Part of a small language model's weights.
Architecture: LayerNorm before each block, rotary positions, no biases in attention or MLP, normalized queries and keys.
Training: a variant of Adam for these matrices, 10410 steps.
Each number is 128 + 32 x the weight over its row's rms, rounded and kept within 0 to 255. Layers, rows and columns count from 0. Numbers have three digits each. The size before them is the row's rms in percent of the matrix's.

# layer 9 MLP gate, 832x320, rms 0.0641, rows 288-345, columns 80-159
099:087110105110140103121125125105152150082174113157101166121181147129082188112080074111169106180123104058185164122129146053088150133114142114131149126135142169177083177122105167175159078126135128111129123100175099099127095139122087084174136092
093:088169067139121077131069120120155066071101112146136197140126135117128141182100106061170138107150175129088115152127140142188151084165088138090110090097148146129077167189130155102135145158120107139190148066154115123159130079046098154063102171
107:149114135134130109105116148153140136132138095093145143176113117136118075086161125130199127111100174161100124132150151179147073155133143126135122145134124169108096095176154159143082102099146148125124113102147138121140186087126174141094093127
108:068124091116198187157137155151069103111112135133132143073193054162098168089132097051109111127132155126112112116118094116124140213123119076150152139140114174107116159180139034117139165101132103113151137154113106133097083155154111098096153099
100:147107140139114090137096119107190099164105098113118156125126082132119174135158110081157053103134095167105144141088151111139130119172075123127076111123186139207139149125050146194120094106092058148127106162139084108091119154096102130099108119
092:112120117134075162169141157122166060121143082075181092105094122159091145129114148192166148130108133168153105131108119089140101104180087092148104100135156108142106173152157151121123135063098145098123113133139135121113101163134100158197153152
093:091135111125082169160130159146209128124122041092096153177176105124169160124089120122146133154164130156187115134121106147167140096175084046096105124122133104127084122131115154138159154112088137110073122096128135100115155113208136183126178151
101:179058131090118154126178124140186144163117144184103160077111193124183132164132100127123161080070129110092118147083127122160122138149182126124146116187149114158135173154099109128093137064180118137150114163168124124135158127144110103033126142
098:117177118136142105129172110097100101117152149181124115152145114113118103124143149081186146143174168115107120142122097102165098152079063133079050103183110112108133113154148176173070128083121167167138130152164162110108134072151132128139084129
105:102139079136057179133086148170154131109087089100124159140138146111160084132129133076136086150142163067090136067101129182125061148152098173138138133151119137126155146121143159156094142121107092092074116139140122084029103104123114119127103172
103:131131112126144155122169183145170118175087175069105190141144139128105147127117135177145101150116159159137109159052077161160085126109080174129135128120179056122146156098121097138103204159131084220146142116089104116100132143079109128176117117
101:107091154158152133056073127142154156141119107132101150203121054112133129078151192131134147087153083121098136154103158077176148142146158163182109159160092176102132146155159175104154140125161033147114119134119088140101138110135132142141120092
104:137172161164141171142123083127109122120149106124098132210180073094146163133130081145117134120140159142157055184170085123137190128158121144132128106169119125118141115139111131092167118168093145154107148142173072155129102128123150119122094085
100:105142110207079156183134139138142115120095129123115149150161125117207110146159053130122134121115103096177134118133135147177113110177117099157131146176164118119082120158113100131116124137122149170140195153130068118125128118097128099146099118
099:107176105156076127154137145122148062129161076084143051135099156124133094150140140117178151156176110107201065165142103131089181113133110108176135136061144093129109144113136132178114109108175128084122135167121082141137137088112097139187158159
105:089110093167086100081094141157149161097082113102088113156165109123137171097126137121148162137086106167153120089178099173111156144148103126134076116170158143153125146107122116166083150138124162145124101126081153140065135126147115114138086134
103:116103150119135124092112123194123143131086098126113183120111079117164097110081074114134185122111083123140169148092091149110109083106108103142142115126113122148123169091120153111141043125124121187144157130163117122105120146113119166118139164
107:131163141163126125105168138080187124149089163131146126123184150077136150128208080113106158090077160159137126156126084073115152151115102152174096042144110179101089128102121114113068143109139091135195152089123080146081100176099081126078115122
102:130041185105071103119151143162097192134105180057112165114105173097197112137136156099089159128152159081150149155086118172168114077129138169137122150088093093086152125142070120101116119085124124137109134147122121098072088174120117135086131094
109:101111126130166110149127135121147120197141097084127094099083081117121110091129152092157176107084136150144146091186094127067136146113116127114129101116133219091111171144143089083109206124199143093148137161140168141107139101125152103135059099
098:114138111158059134147126155168158109135148108104117142186097126131181120108121111130174129084119116150089135137176115062143115139156147141133120143152116106118106152165101193099081099082125127112121112084123124113071190090159067096123136123
092:136126109143149154148116138131151108154166132135132106125102144079085207130154168118168102110165127189165150101142057119121127093168060055087131149100107129067095151153133103150173132129147164112145136149131084126118127118127168141143121137
103:150103116122150108123152212151109104112125155133147099136149080118085089086136157072161179049157135115186141115098085084103144091157140082071098095156136168159093174096140132075110104084178131117110091132095089077166110113124100158106112112
096:119135157098089145158096154132159079137109094166159139153156172141159167115086170113135109115125112124092161127149137121105118138142149148120146085168141146106163130103121158122155072132137096110111088164145105096115107098113140145084117115
100:159131095142155105147137151200146063161136110148135159091163137126167121138153153132074130074137086146136155176096131077140152103125089149160080087128189096132102169106109148092096101127176104127026148119122157130130188143092076101161149135
100:199158160095148221179073141208133149141144086119100193112126126135110152157141130082102116075109163126161176125104154109064072126143123117166174108081181134123141166102113115122135135144136157176154157142135094122174170137161140098105149115
098:108134163137120156180080129072103170158125095131137097168095138115157150136084128111092110158100073116152173138120136063130137138183187121147046082125186144118159104154123106159130123139116091091097113105111055099131091144157103165120097204
102:142216165079161166135200145159161112113142155131076120115149128093210065086099164136144134109125129109037148111138131160150077167141159095118165093108138129133109167104104161111147166111113137121152087087155120099176135072099165086108091121
100:160174178174180141109148158099139123140127119189140132064144164136160141119084153122139139111135154128128176148112126110142082110174118113102191145130132126151139123106137108150163147080158109145139084154145103162130164086078154119171127149
101:092095136136125079097117119115181118160199115060141127085123117113159116139070147082142132106114104158126139099103087171135142090183155086157108109084114137101125140174180153156116169123165091083151090099154168089145104148127140116094097172
100:128146098138164158122185139186129112147085136100074138097129071129171128105197118130136175139100120148105072141094100072164080081111159102108097085116117197112127158171133113086087183129184144110117174143190058135138124119097098099140133093
091:168144186122172162132035167129125108105033081014109142173158071131127177124116164163125128113112127153158131151128065119062075100127090095141108151131171097093157144110126124149125107119156096160083128149101125106148029096160085150088115125
096:137183127114167168157110147088129133115181139163185148103050125124089090119132137094110141103095093171118081084183108128117136180137114158071169121160093089104115101114097124153174140187138115103161139144130093136158114108088090124134175114
097:129158181139099101094111145103104115090131099084147130094133109074139087026163140142144070157168115168113157098109124099078175065094184140135118169144143104129154149116137169143139100145082177124150102110116139091144126091080144127199174099
095:093161133129089117154095101070213107104157059088107189156152136089135162086121158106193128178192147145104099165162120131117160163060113096090106093048117130091171095149107088089126138156148160112123173157139100105136070133138158115130088151
100:112153168164115141180129049163118104138066100106124120126108136077155080135128093144141099175180129096141135084086109115175125162181150127148098130180149155154110132188145144166145101179089127096101077157094119139060103188141089095096162107
105:113128158121119091098073178167122177175175109129182158135093129103098171162096155111102105143101071090133118095113111160128113135169156069127142114111177105103117028169177102059111096155133122125122114156112093098126168129101117084142119132
096:113150133113135130167161124124194075154196113101097144140128097142108151120124149107107104103096098147106137092140157126148170066130115081054096143125139122117175127130125070164108136133110109028055115138117145159095075157081098145092130146
107:058121134137076125139075196134148091115123088094125167155135075134106163123164116141148106104123170125142114122114136136051084170118156110142112119176151124089114088136097088072103176100181113146138166166096113110132186107153103175162087148
092:112185083152117140152126190139131137084112075114138134120179127151114124138157111049168209093138081111082126122130110100160103138180113127221166105113129151120081130193165129127119118102110133088066128163171184137115102112160120128117123118
102:162085113180068175106137119156114152108111135091037099102064130132199144142121144102206128121156121095151148132097120163168122125179071124148122148151125162107089158124160118109113136099099093176095180084149056121078100191131121180119086148
101:166116159091081134088108101098134148128151153110137162135114155146140146100167155121117166106138122085186159188080088138174041166152132144129112138095132071116124112096141106084142110140113092174162121151137063133101109168131107125107113125
104:077119112159105162103136146150134089109097111152089153192129114079145121162069063052167140112131069118174122093133143163179144162141109133153189119117193148136114131124138125077084110102117175139124123099114102145085106159125134079081140116
094:150101171070129079112157135144149110117100134103143165075138146187090087109162171149111108188100145099107080195104130140112092166127159125196073143100128144120185067156121103161090076114184126090183125182107152107172167198155106116161176124
102:110109071121163128152085117171186095155133093155140103194161098122133147069157141154100146110121061182096094158150133096083113131182135146161152130181139103119157136123098109114049209071127148159155130116130138166086094104108119153138149108
108:105167088093116125076062121135091212093133056131150140147100110146140093113206108083115121090142116178111165115043118122167139060141144130097152127119121140054140100216154124079072140133159112145122163118103152121094158176133075168141121157
094:189180109124104108140140136110132106109193113079157154102140165137091153154128138117087158142134118119161059165139135142138217126136137118173144113112182049091147121122065154094149139154140105075054147135100112135108118133139077098080149120
108:067095082120114125183093161102148092169126091173144123103057085144066126137090201114122161086083103174170075136113092137124173145202143065098152077093174155121118111147111084158120119124109141141092096139087104154139126148160171121124072122
100:104148089173132082154135118185121125131100138086142132135124158139185128178123167167097114149062175152105091181142163121103146063121071111105110077136128121105118177106121076130129118142091075142120184122169120153103117046109115131175117141
101:079113184090119161163093103163085112079078106147129111163127185069124127157140136076144150129170113093142118165110110106148108138081166146203088130110113073094170155149118078128158167131138185101153077088137111126127161123096089180159105170
103:086121165177087137105082125093136100141152113164204063108125135090178069082157157115111108120119162101139110110129146193148125138105124169097096166111096161112163103105122183175127141093080125152111089126148176125168102138129152143148127150
095:168179117116151128176071129115170094151127069127100070113131105111096128103083144203098133102080119107126135142137109130111173147086100118132115161171135097139134151167160135137118187119123125119154145132093085129107077138136095111057164158
093:108072133124104095161208163133133128110152158158149131132122131092093118185122163156113109102123111136108061118089080125125175089122119123162121075086100070127085172122098139143114072111157147009175114071125170128162111150112166148141198094
096:122176086238115107101157147085157098136141152171126122116139162172126146155106100099135185125114116113138102104154120099143128096115120092102118181171196079135142080128064081154094114168135108103129126163119149129167127117123118096156128140
104:116101084136076159105104149127114177163122107117131143112086184116111199055119120126189117110133106161160140141127091154110113124198123164090102155123109178115049121162118130106065108138149108161072128142165094171108216117136092178217092110
105:129106133135120115120157125108082102166165179051074156106107153114126112187114145114144130143096133176173091139110113130095101100131131147131160144152136144110105151113143120135182107150174199105116113102086087132191157161087125091146096184
097:105118121140142082068103176154175088156185142107101116085142102102094107127108146177164128165109159090086031180093120134100149133089235147130132127137061121114093101130213147158081155133155135131165152146166211132136179136151095186158113137
094:104135097089137095156166165186115131191108113139115121148149133099070177152188145125133125114078155166122084182120122116106189144127155126178160090130174072136110117106111108119150120098154127054130106034119138157181105164107131112132163126
# layer 9 MLP up, 832x320, rms 0.0643, rows 288-345, columns 80-159
096:053138140188110118155137117104128110108145154130158150096118096089100140116093140167145104084122076153171149157127144142098100153071137131165111102153108099118084101126133209071099157135118098129104130076125080117124140167141117141102096163
104:111113148087153138162140163132074085157151111097132109150134164130136111121066182124157116101129097147145080068147113148096120108111056135149117133177100060096154081105127105161091120116159128117086180133098127146112092164162136147198119091
100:097126161107197174118152082116111166154126149161191141207166088137145184120142093146125135151092110170105133121158116090143120152091160077113179092143143230139170188126135089161140063137142149178123082125143092118104124134112092115125098131
106:136115152097144153106143100158082106131142101162157110137153139103131136108184137146117120133143200060120141149161114090073137124124158112124141108137118115145107094147111142126066165131128030134126164117178162113140055162111113064141134086
100:128194154155144155149072172149145145149155086177114128152156148175117079093160110112108140057108179116236121071127098096122106171061165154108072133122089155070109161128166166146168127112115132085131112075127140193079167125086161155148154163
095:105137085153084146139144084150102114105130148129147154115075124131120088145142177172110117132105172174132100132167162136139138109171082150110105125114099166170111111175147106100142075055137160091180161135178118156154208167131089095149094152
106:125099151119089186155166137135162182120102092131118141183167087124136173077060153151134163163109112138177135109129137134165116186156128134106142140110121144112134068135167171104163128109076174167140077102094153128137171113170161134106140146
098:139131162108091135127141144145207118123109086144094091129140132113135143168100108113154096187140132097126107084148107172094079151153134113121153050096185106114201113134170065118082147153148147103119157096142099118162124114097212117167114156
100:109143117110153122108188093057093130137175102183142144142128098156121041092152143131153151181169204127141084139162140122140063176128095108113082123164148146111092084112149174123086123138087171135143089155107159121139137137158176147114108153
105:113153121154117121175172118063133084097163127148155111161099146119136146158138108117120110157132104098153139096184159113145165168213183127052080113139125084147076092113118137139119107170147125112136070144140104158164090079150186056145142099
102:140137147093126121187097170136130078087116159105140119099156091132180056157137101113135117056108095108116112049085145156168102153086142168193111171134160082080162106111126079160095155111115078127164152114071110121128139134139152140144148166
104:066108108086161124153149099121150068119143125030114117087094131178089118133110137117151116113152096151118118118198131204118122160067157133134137095113129095125105070162117124086138108164117181122140107126102187119171136083127135138127143115
106:079160134137102104141165119125150153142098088142147154077084157136124104102103173074151152164137123144068153151166133130091122177113160113095122160122097155137082131131154083126111165148157104133188140108110115125151184155103160138148125113
102:122151116140121117119065108132141082121117131120102155119105113093153098157146129082134114122084083085122131119117107198156177093171175162152164099132090062134154124144179099110118149179125115138109157104117101100172045135131103073090152175
101:105094168126167153180102089086096119071129118107121099145077136136119158157110127145136113131128161119130146051096151140231112127164136121111125096217137098133139102168111146118091177134136203119087158114130155142102126188120080142105114086
103:085123133058145163136145142142120153127142127146156111129150151147101120107200088136141191100132129124133182125061123119133086092068184099137137130188131091087171105131058127083117114166126122129139095090172172085132112135088102117156143098
101:122121081141108168119134113132105173097137163146084131126135133105154102123167189126122156196096105175140145131117121101206112122150141101143096172116129210151161167141111119097171144132120112133135107139193104128108117136143134107200154102
099:155120188143075086127081090154148136070172085126112108101169075049069100131062207082161115120202172115172128115107192095144099113167171130150127141130127140098129190139112076130100076123137171152108112089124144105156193153134111210111157105
102:170124161106133137107146124105071108093166099163115118112130101105099151112137099110147090110083052152058098053142070128094116168101141102113198110181110164171150102066154130143119128126132053130153169154160148132161101108119115140151113159
107:144132154146089098147124175115174123165063081113143103086121112075134054103098114148107175084094158108128178091150117155116172169109126141100109081143106143151204127125151086145101126104162152122158112151140123108122163177162114107170137175
098:105117151160196110107133128088108150159103163163155168095083072177089173137128150170166066147131198216159104152147125152079089145126157132136125095108196151105089156135157160119119086065142120173168112156132086138133162132110129141146114133
101:179100104065173123123130095097121132143148153118137085170076122145134177071161154125080097168198114182190206107143126110100138148140106132087190173114145133100123118132122085124176144136144157160157114152111111098139140132133143163143108123
094:176100202099169159116103108143155205149119149089125115149115206179148096133165125148078128104127110173073134207140138148095130116115095190148168115113077102104175100140092143124174117191139104134141127119132166124140147115105156109158169116
097:100187086140121096141139110154105192148146165137148176079102117154119108136030141154114123112084092156113123148106163130164142086131142077124153091116146137141102114121139149105163119114137151119121120158135148138133142080127124131101099145
105:126080098133124149140122100104091168144112120144117175116064075113167209160144055098165108167157189182172122107144109126095109166169172095166170140038117134143090091098110108182125077103120124143145136111168053091110148090221132125160119124
097:145137098183112108099112101134185133129146158175156163126098123133126163171187122126147132086194147202113162156182134118092115064130098208121175086146114138094125143180083170086131110133145090083162110130152136109125115132113137154131121136
100:143158130129121134172174125149107118027135130141108129092100165120194104079145136115183140128066138136123118153061090180149140182122133142096114140129089097062162144109121166150160134094153152090137142116128138178165121127133150113133160120
105:161116102086149180093091132149145183216091097197138123158185145112150112112149096096170155086093092126134115168189114146136137152148141139082159154077118081154134092128134139091164154113129112139245131124098099141148124139147094142098101120
093:132178185085159097126124106142104147160121145141126183172086125164103145151134147183122110094148077112189147082132122180073134154185141101152148174125175072147102141132122153186162117094084070130121115125128098114116123112128167169101172085
102:079147134170094152130118093145123134132102087115092119125128133124183150086132182171105124150104097180057157113128178084150117170132104177129147121118167148180082117149165140137161110133140067131106140163112109114110151081155172102105130149
101:192147190129156150145133121103116122153174124105111145135136139080158173134077137118123117092149105161133158111125145147167071148125135140116104113084200125079048146152166145141081095134123168155087075131127139084117145154077197053102153144
105:094127109149037165113178146106146113109151103161148130077071162118136139192167076078161169123166110108107108115113126141171144118140087061091127122153099128151139129102068199122157163156116146055123172126189115122088163122126142100158124101
095:129127141160137232142088099125154148154118112078057139140156139097127085151114135139071075107115067124101119077149137164113155100122179145136110121160133102132142157116068175169085110113070073185078185184088148110137130123221138076137048104
094:162101097191114184202130161101189092107141142131146175136128111152123150154169123145127076160135151124144114090083100102171134092112118126173107125095163129129160120132104131172113133151134139104112156179094074180091110101141133154133189101
096:173173081077094134120119097088085136136150060093131146112138114156143151060183117101089136155171163165053156171145119092078183146104154098081165165141147162127126108107138167090180105096160091136136085146181139078134070102168141144162126146
098:125065124119160107107087138093161153058177145131102116126118102137124132149111165107145116134148113123188106106111102123117109136123169152169095142144141168103146100134093114193129122168107143099184120197125114162090112183144129139079067181
101:155121155130103086107095162112154159137083108131142115102136143126112112125192219140098114120108132194190130134171127093087108078103129109113100129061130149143112086179129166086109127171155168132124198104117098121118125120131095145145110143
104:128147053150139129158080190205121132098125104159142184141062184107119104128104093101167163127099121100141099129123093114156133141134078147112141163116159087096120083136117165111163141072103105105156154079114163123055139059152159117125174058
104:135079098155163126183108161157124124170111157158156142106122135093092171056129089206069130137161119170133166110119139052143165126149119146067103125147137122130065162124131108171143195122120175189150103141154129080114115126164099147060181090
100:143158115082112128124136133169135099119138070203122094098197125131108110096125097118150127092094089119055105146156137107137125160193151161224167145087141104105125120159197181087079073094110135144121104123161163135118111157176129117089121098
106:157117161139129098130069140120195102068184116115161127159145139057104186164153154198118159150081117155148109138129140105061118132035088100149118114072143079148151149105093099128154135067112223112123116096115135113155187155104151128186147131
093:135110123138205131112177132127075109130133161170155120078130142147138118125093093102162078125149141121150138097116145140084168132152166103142128113134159144128131121143119163094124135100180101122104106159191181132128163141154126132097108078
106:107144134146099132033186144080066134108118147146139085094125152148085177106142167189137098118142154176089116090114096121085129098128102190107141137195125120154033143146091143104135125163115130172089153094124089117157097077143148088124089110
102:182127133148183192169213130189159123113137168128040107122186148106078157144179075142136162133119137154126147160122095161079122161133134134112114137134144123100139133090135088100113106178143137087173128176126125129153048128095157153141127060
105:109122065194126122122152110122112143126122108118094148076154111110089087154089100132161137131151119049159109106095118183150144134137191148147036100110128133085190105132119064158141096173129135065093169125151087122136132096086108169130088183
099:198100134124159167089164121122117159099113112125121149075155097147050201157105116146116108064088075136092159204117139121160111143104145124059139082162192070141150169136129175116087103169119124133157113115089101085137173173139117141125150111
106:163181105116110104103136073146126133165207136104198147122150143138118097094164146065096081184127168141138115149137186166171158148149144178151181200075146130083089112126114095101152141141105123119038075196089118133092184166163106130054132121
100:118097120130099121117085156112153141130117085119126083106143131170089081059105156141118143156075134157140145078107142157167141170177126116092099154067167203134145114101162146151155106090133111139159137115101143139108175150155109128124093176
103:146145095114105091096109119088113190144110112174122191094100096134129089158151114085107124131081134121130140102068143145168111085134142126141154171116077074169116118128152111185117129133128152148109096110151186098134179169177132097032135121
104:132081076128138161194096186138133154095103125150139131119145114154107161122139102132138138118132107095195135079146105114140164088119079136094192095157152136170129171110117096105122128088126070150059082139204130098098096153044093148114115102
093:148071195130107122150156135151073120196112160174125198057148195127104152131150101105115137120149152138146144090100163131121114164121068171094103113097109110123159137096133106064164115131122149135128151093255162111112140162136112162118095182
093:194197056081163141117078118135103148115183088132109134069075113085099153105124169141123145074143177124122161110180118072125081201112102104128076097191139142122127127133162078103103124133117090072070105081154108112146116129077082173075134140
098:139125125164178173163064164109091100107086075118105080088124168131176191119106105116175145121128124137133137160151116141135073144132099118092153140145138095117119081126094127111126166119125086183113156176119131122110144133171089119123087125
111:110147124065208130190075108153139105162125121090157169181083146094146135140144149103136137115138105104111129151115098193175128188097116130086110095153103156130103094081141170113089105141169118147095136138084144160131125116133143178084134134
101:115136104128084109161153157151112044169074124121125113098156134173199142124086093150117125139166169145132126170114140118154141164119168141158139154140098093089161113169117143143183161109127104132130146076122185123139062181117144179119145110
098:094113138130132111154154119195123125120085158126176088126181092097155153134113144093118112102166041049107147125111141147156087159109154162121166110064112094174124094163134133141154111113170139133160105169085131137100123190101089142112100131
097:131082153175169148138115121138065099140090135167109130118109124137128178179141128039130111147100152125111185104116110104111127151122092174134167165116110106140120120095118094139121115118109148101128130131223121093160139098140192125162168153
103:099147092156082129152097130103121124091147131100071090078121098153153146131088150150156200120135077124096176083135099169173143092075116158064112108157045138125142113189149167105103161130113124154119157150090133088083084077103138134184102100
# layer 9 MLP down (transposed), 832x320, rms 0.0844, rows 288-344, columns 80-159
099:154166079112118113115118132117142134166110134091096143094107105142070128115181180112137115105201159118124115139150129117133093098083107127162087143073149089090129159091153087129148156174138066181105134143090045156137172113074118162139043168
097:118175168120116077107072093117134051142140126118143145133090131104095150138151188077178174069107108157129148136118150214181123132143071116129131127111196087136045105132123130110093104179149112063081187140141087111196143161150145144105088141
104:112159083152135175089077181064140084098098124115131163131129168102044108145116166170086155106134122157106155142169105097108138145097072156121134131102161086148152160142076156114103144118131130091169117192140123187136136133159072175142168121
111:160111109177139178158120129160095132128180121113133119133092106184227100177146139015155123091166116146189148124136111101105068146153171131147100153103255162121155084097091151139156095122113068171141096130107106085098155183195149187095136128
096:113132147102118103062155118146150133185118094133088111175125189179131144114183169118157088142122105095141108116170167180136158070118127133191088137099139160150086068148131140166119152140142139149134063147098151123071160175172053154154167071
095:152115160169137125099081103154156177145120147139175195115133123145123155152127111106077086184140112039111176132189135134115125111133128167177118155033126189079113097135128101065149029168121142133117129137118077075130155142122129114147139124
100:130091119165077154117162095110101130118094128108116156117092187154150143133092176128169156122081088125123171109152132138136102182057174151108136094133137164077188133099152112098091124165167130190103139133096143054161146153158134095142141157
100:102113196104103126096126142131169117146102141138124181124179164163230150174131143087063140097094095088103124108135131144153146124121136154072126142218143111190108075071125095113125121129159153098132111142171115150055176097143142124109141112
098:142131104104074138102171148085149147200110101086211147092127131173164123139170139091106112125185137138172157125091114043080182160165184115107140133178113094125112167155165103078133138192106137083104075098123094132139089151124118129178120158
099:131124151166099161141109103098127147106120106134166060120152173156159120117112078169123002116142131123162151082124133144139116149087094121141131121195123121135157141111103095146144120156069097140205138134138125061121125113118100125106165142
108:102123071102173103136124131034174130149125130103142146179155168228154145078112121107086148112173078183094139106184111115158157070098076138172149097084127103140200121101174097167144151085084123112094118128090122108123140145106100142112111108
101:078131112153120141116114122096138152136162135174131173155127098071117115114156128151141176149133172074093120145192123115114095126128059148089126157154170177117165108118147165103166111094075124137087136148160140113073078159123151136166129145
109:070154119137090105135108083156147163136155102166136099155142162076130137101118128160103111160111111142079107117110167143145159178099142128136154073094132153126098165185109130114163116155132150101153079042161128087061076151126154161117149130
098:103149164153122114130108127130159112137135131100149162129144106123094095133219116158141066119134124120145146106150104181210128163120095104136095190202120111122124140144144091181145129131078108176114159142089112150110106123146117107115110139
101:129051086163153105124149133105173075116099114064138198178111186157111120100157170200153147160123122141147097165108079111128110113111107111150098130113159082137118123145130136119122124157143126091079155194160145104115190125141108122163099071
100:131127095133076142151053103094154169144089138141096170102147146173118150110142166126152106198121117186167077086148129153115087099072132085158130190191147158089148161137104083091110166127126173221109095184093125178075171144129082088129145103
106:153158170114158133083128181134086121122170184087177123100121168063078111109148073122153099126158135146169157114149110148125143104128084157126117063157168171099149153147140126136115118144126069113146106065161048177128095126089127111127158110
103:108145163141114171112109109127095172098157128060057122131170186180120122079142088110130147165162079110070186138199096115107145159110170095101130123116144154114185180125123096146160202099160154152174119177121101167081116122102110148122119125
097:155159101171126125131120103142135139105089211083125156181145124140217110124076140137088186106160146158136181144113140141140186115148093164129118116119121130136171105130077061120103089152072144139146120134175142138138159097173081138020132143
110:139135126178124137150136117108151090163143132138129138159142145105170158145095137136127081163077138194122086122082145095158124158109101095155154107202148167152088123132167099065102137157138128120117168152083182110140201158172142128098141086
098:086187160124107128167094102092100113175117092121073078121120203146113154122168111139155135170136087093148156117120112143092099120151116118105114101101122078183122077123101181126104129149099169159114122202130109127141171105105147161154154135
100:132144098098156147114089094090095145113147142146112094181135172229118102113118085115092076144075157135107110081143109129121122091164186149147134109131200171156159112107134171097119151171141107100104106157119148189131189127177156137093109132
099:122093120104124085138143152108103088112069129161155086174096107105130106124160165076134163116159125114158161099149101103089145132161118075081116141097124158100122170102088133125147140101129176098138061116125170105120134170138079119131120144
097:140123128125143113150107206078150140158106173161141123172167094043111085131119138134142099107113120129059147103102147154124080161120125113139103141105135110156159158139137088155146064096084115152136068155114178145115149118149098134123168151
099:133064112157128156103079120149183090137114125095155150098158148079196164100113148128121143126141140115161100096070183139131087168180114129131122079122101125168092121097140124148108127072092158125080151114166114135114171149150116177118105097
101:091168118163145105132174077170146129130116162110145156117117145100078166097091175149165076088149171133160139101109146146135115140179121119084109087119171095123109178133121100098152104152205143155185115151164089171082114068121096046072153165
099:063095183110083141137100143086110140103170110142104059145165141133139096123078197158171117097070100151157154127109098206116179122117152124117110072086123115114180098135077164156147135135113090137173136058173137125145063117144130143132130172
106:176115127169100135156164089100093100158170126125109072082167089140105142070150086130092121056124118162216143180110116149136156141133091138150098141133129110147157119119075133185167030104085155128114147093151098089167148127115104152149082144
096:101126111133137058114156139143100119081128119117140074170124128152117111141145175167176153150064142172084088123124165115119183150081105175134084107091154141129113140089094119128111163095159120146142163149134154099143150142118148074136091114
102:160128121172110102093056099176143181104096099107144084148130071154151125154099116085122138147157156201140145067121142169100084125097156154117132157154171145106103123132116120154120117157177150076102103097097110136087163140191079087129104076
103:088163127150097116111135179123192084107130145133135159104116127115128090111167128138186087142147142181106131101179112109133117145131097157100145107109079096081132148142135124155161142117113106160119058169158096151088107099133170134035110138
099:171127187095126163127102121170113122138102141084155114141130157107119147152151183120142131169121070206131156112129132123152116163131080107049099132140080069107136078085084128076131119176127137119144132095116143178110112072121136110132136071
097:110111126136157111173068140166127156144121039153103145148141099111117108113151135097139134136139150145175096162113145123098153143112064096099055140118127120153121136159113130110122106118135164103094055182078110166109096154088133170136132186
089:128151153134121110117106123148104135132127155134121097118136192116092107086184101116158000120130132142144136143129058147113131152096079157128137157159126099105130085126144162130124106146000151134149129200133158187149140138067121147147117130
100:115115095100190159114180208154148119137122154154157135105149127184139087153146094127088074054114124103104153154190105119143114126215128054165125157114110207173130145106136118145080115089152119137108085134124128126102136156165146106172172110
099:121129152118109095116118156095105134162119149121106143108169155174095143132120185115152117125070150169133153115124124131123073107122107079170170117118161087149130106066071121103130162137109131112064113116133119102169174141127124126133182103
103:135189142078123100109155107116195161109146146134090129159075142167138129106121077087095212112114095127143106077151104146184127102167131105126143116134182146133170096093147088115124157109134136108105138143119084175126116137108083165087161174
102:125172107128151083103136124127139072140094127114137107146159132097066137109095149128112109098064146126153109127145140138126141109094163130092216131202121128118128159163174121110109255121065101110099124134162165187174077099057152112152114183
106:154143133154122166136130155077124146095101134157101124126094115119146142129118194159117115153111140106134133131193106147148117126139112130168097105102124108104125092088166040135184123135184126121152137139145093099125125175177149108111145142
093:159062092091149100120154068133093124125142128102204121081144128105148096060091114113097127159120099146101109193151150158157172195132139115147103159103081123139148153120131115076137116121122111123164119149127133133127146160133089070128130149
105:173144119097099153195133140121170133089135131117120120068128161126111155126116163146185188110131125145139070090109091119098129117122067139141093109132136175075116094110072133135109143136093200130110144070148123091106085172161153122155068156
100:122079134124077069129086142155141096155137123139144154165108074134160113091145092113119146106081107157131107144142175124134176175097196173102115128144108138117157153111108087123150146164124121108127151133123082155178129109119128049156133115
113:203162144160153164093123146110155128122100141151125140112165200118150162134052157119140128124096146114184143087063139160148103192158180136198103078140125050176116129151147082092093124102172101129100131112153131156067122072107140129158122174
099:065146150164146153117062135118133141147137158183131103168135190130159032148072176100155081143122101113113117107125147080159096146142125131128112139073177121090061117131072140103084167107126135105134148087139132122177166146141122154113079163
105:145169157111152199183129098105130087158153140173131110194122031116111136151167127100121125153152080080098124164150105155133099132169118099095160159102204178139060129064141078156146160111114076102154148147164129135130020099113049160099101226
105:117148095075057027129119135130114145152116168088105120158107042112128117101134058128123115140106207102172177109106119087138172067124150111145116129138090155157112094156144071117172167106168113151158127095076137165139162192124122119154125168
098:179164110089090161125145083144158120182116119122145141119098160130153112086114135138158115168096152138128190130084158122139131158150134164117163156083095165183099169087143085136155116120157136164116087199138145139104104151168078104084186101
096:134087155093131119146153069097105141108090149145151043133160148105150104167204161153141144160206130070099101138160125141176125150156140102191173189121129106143151084110132125148090133158139144141108138130128088183177152143112069152106129153
098:130120172171113063148149176135100128119091080128148170155126126167105114115130020140125104137120161092160084146124119092173085153151070133181091149103069131153110110108174123169158118110123128116111117134122108134147140138119105148122102216
102:149110131131153103107172090176125187135115109126139082148165135062107196138158097181107130136132149119081131183175128088089128152138076100138111109085086159174111119106093085099082131085145167110142129188136090084105141079091183132124124148
096:144123082128156121125095143108216107098144119090067117131148122134113125130091096155121251156164152186098100120128138087127106085132102118117123119153125115115121123161152152127138188149205115126135159108077124096096175109171172122104164163
097:152148109095135139136134099102170117116118083176125053112107160106150124121076144108161081124109096152225092100140135092147152117139135122115165191129108096125135133088121175078132153125095103078169126116156100080152071197166117148162147116
095:157165096093153142110115162144186137078139061107153095063098105090095188166166125173190165077142071108099059137133126138078125114067093103096124045137152102103124100117105149140133107113119155079094129129167160148196152180156146109147137101
102:113106118099138071142100074136147100115158089082142140169088168139083180171165155125153182142155154166136127152178133192132148128127157097149130116164109133071079127117117066136108146178191138187151175054117156107122109142118108105052119131
103:122124123184130111089101102156120089076094163126102151095083128108151210078086139190148151175127121148168099145156170088124122140115148149115138147129072135135126143114130118087167169098095135112113162142231142091161164137164146073188097072
100:115111054151152086139098131142111104196146112149085129108094131082130107115186136117165103099160206148127107128181153107064174157116076134108143137123131123117100147117142056108112131104180150186087105109128129155160143139149093133141113157
101:138106136172073088128098109086137146144129087111098159143073125129105114097079072155139159103124177123139158165146101129098137181130128153110081072135160158125162132148102152103121130163115109138117094133097093095104104152135116125138121086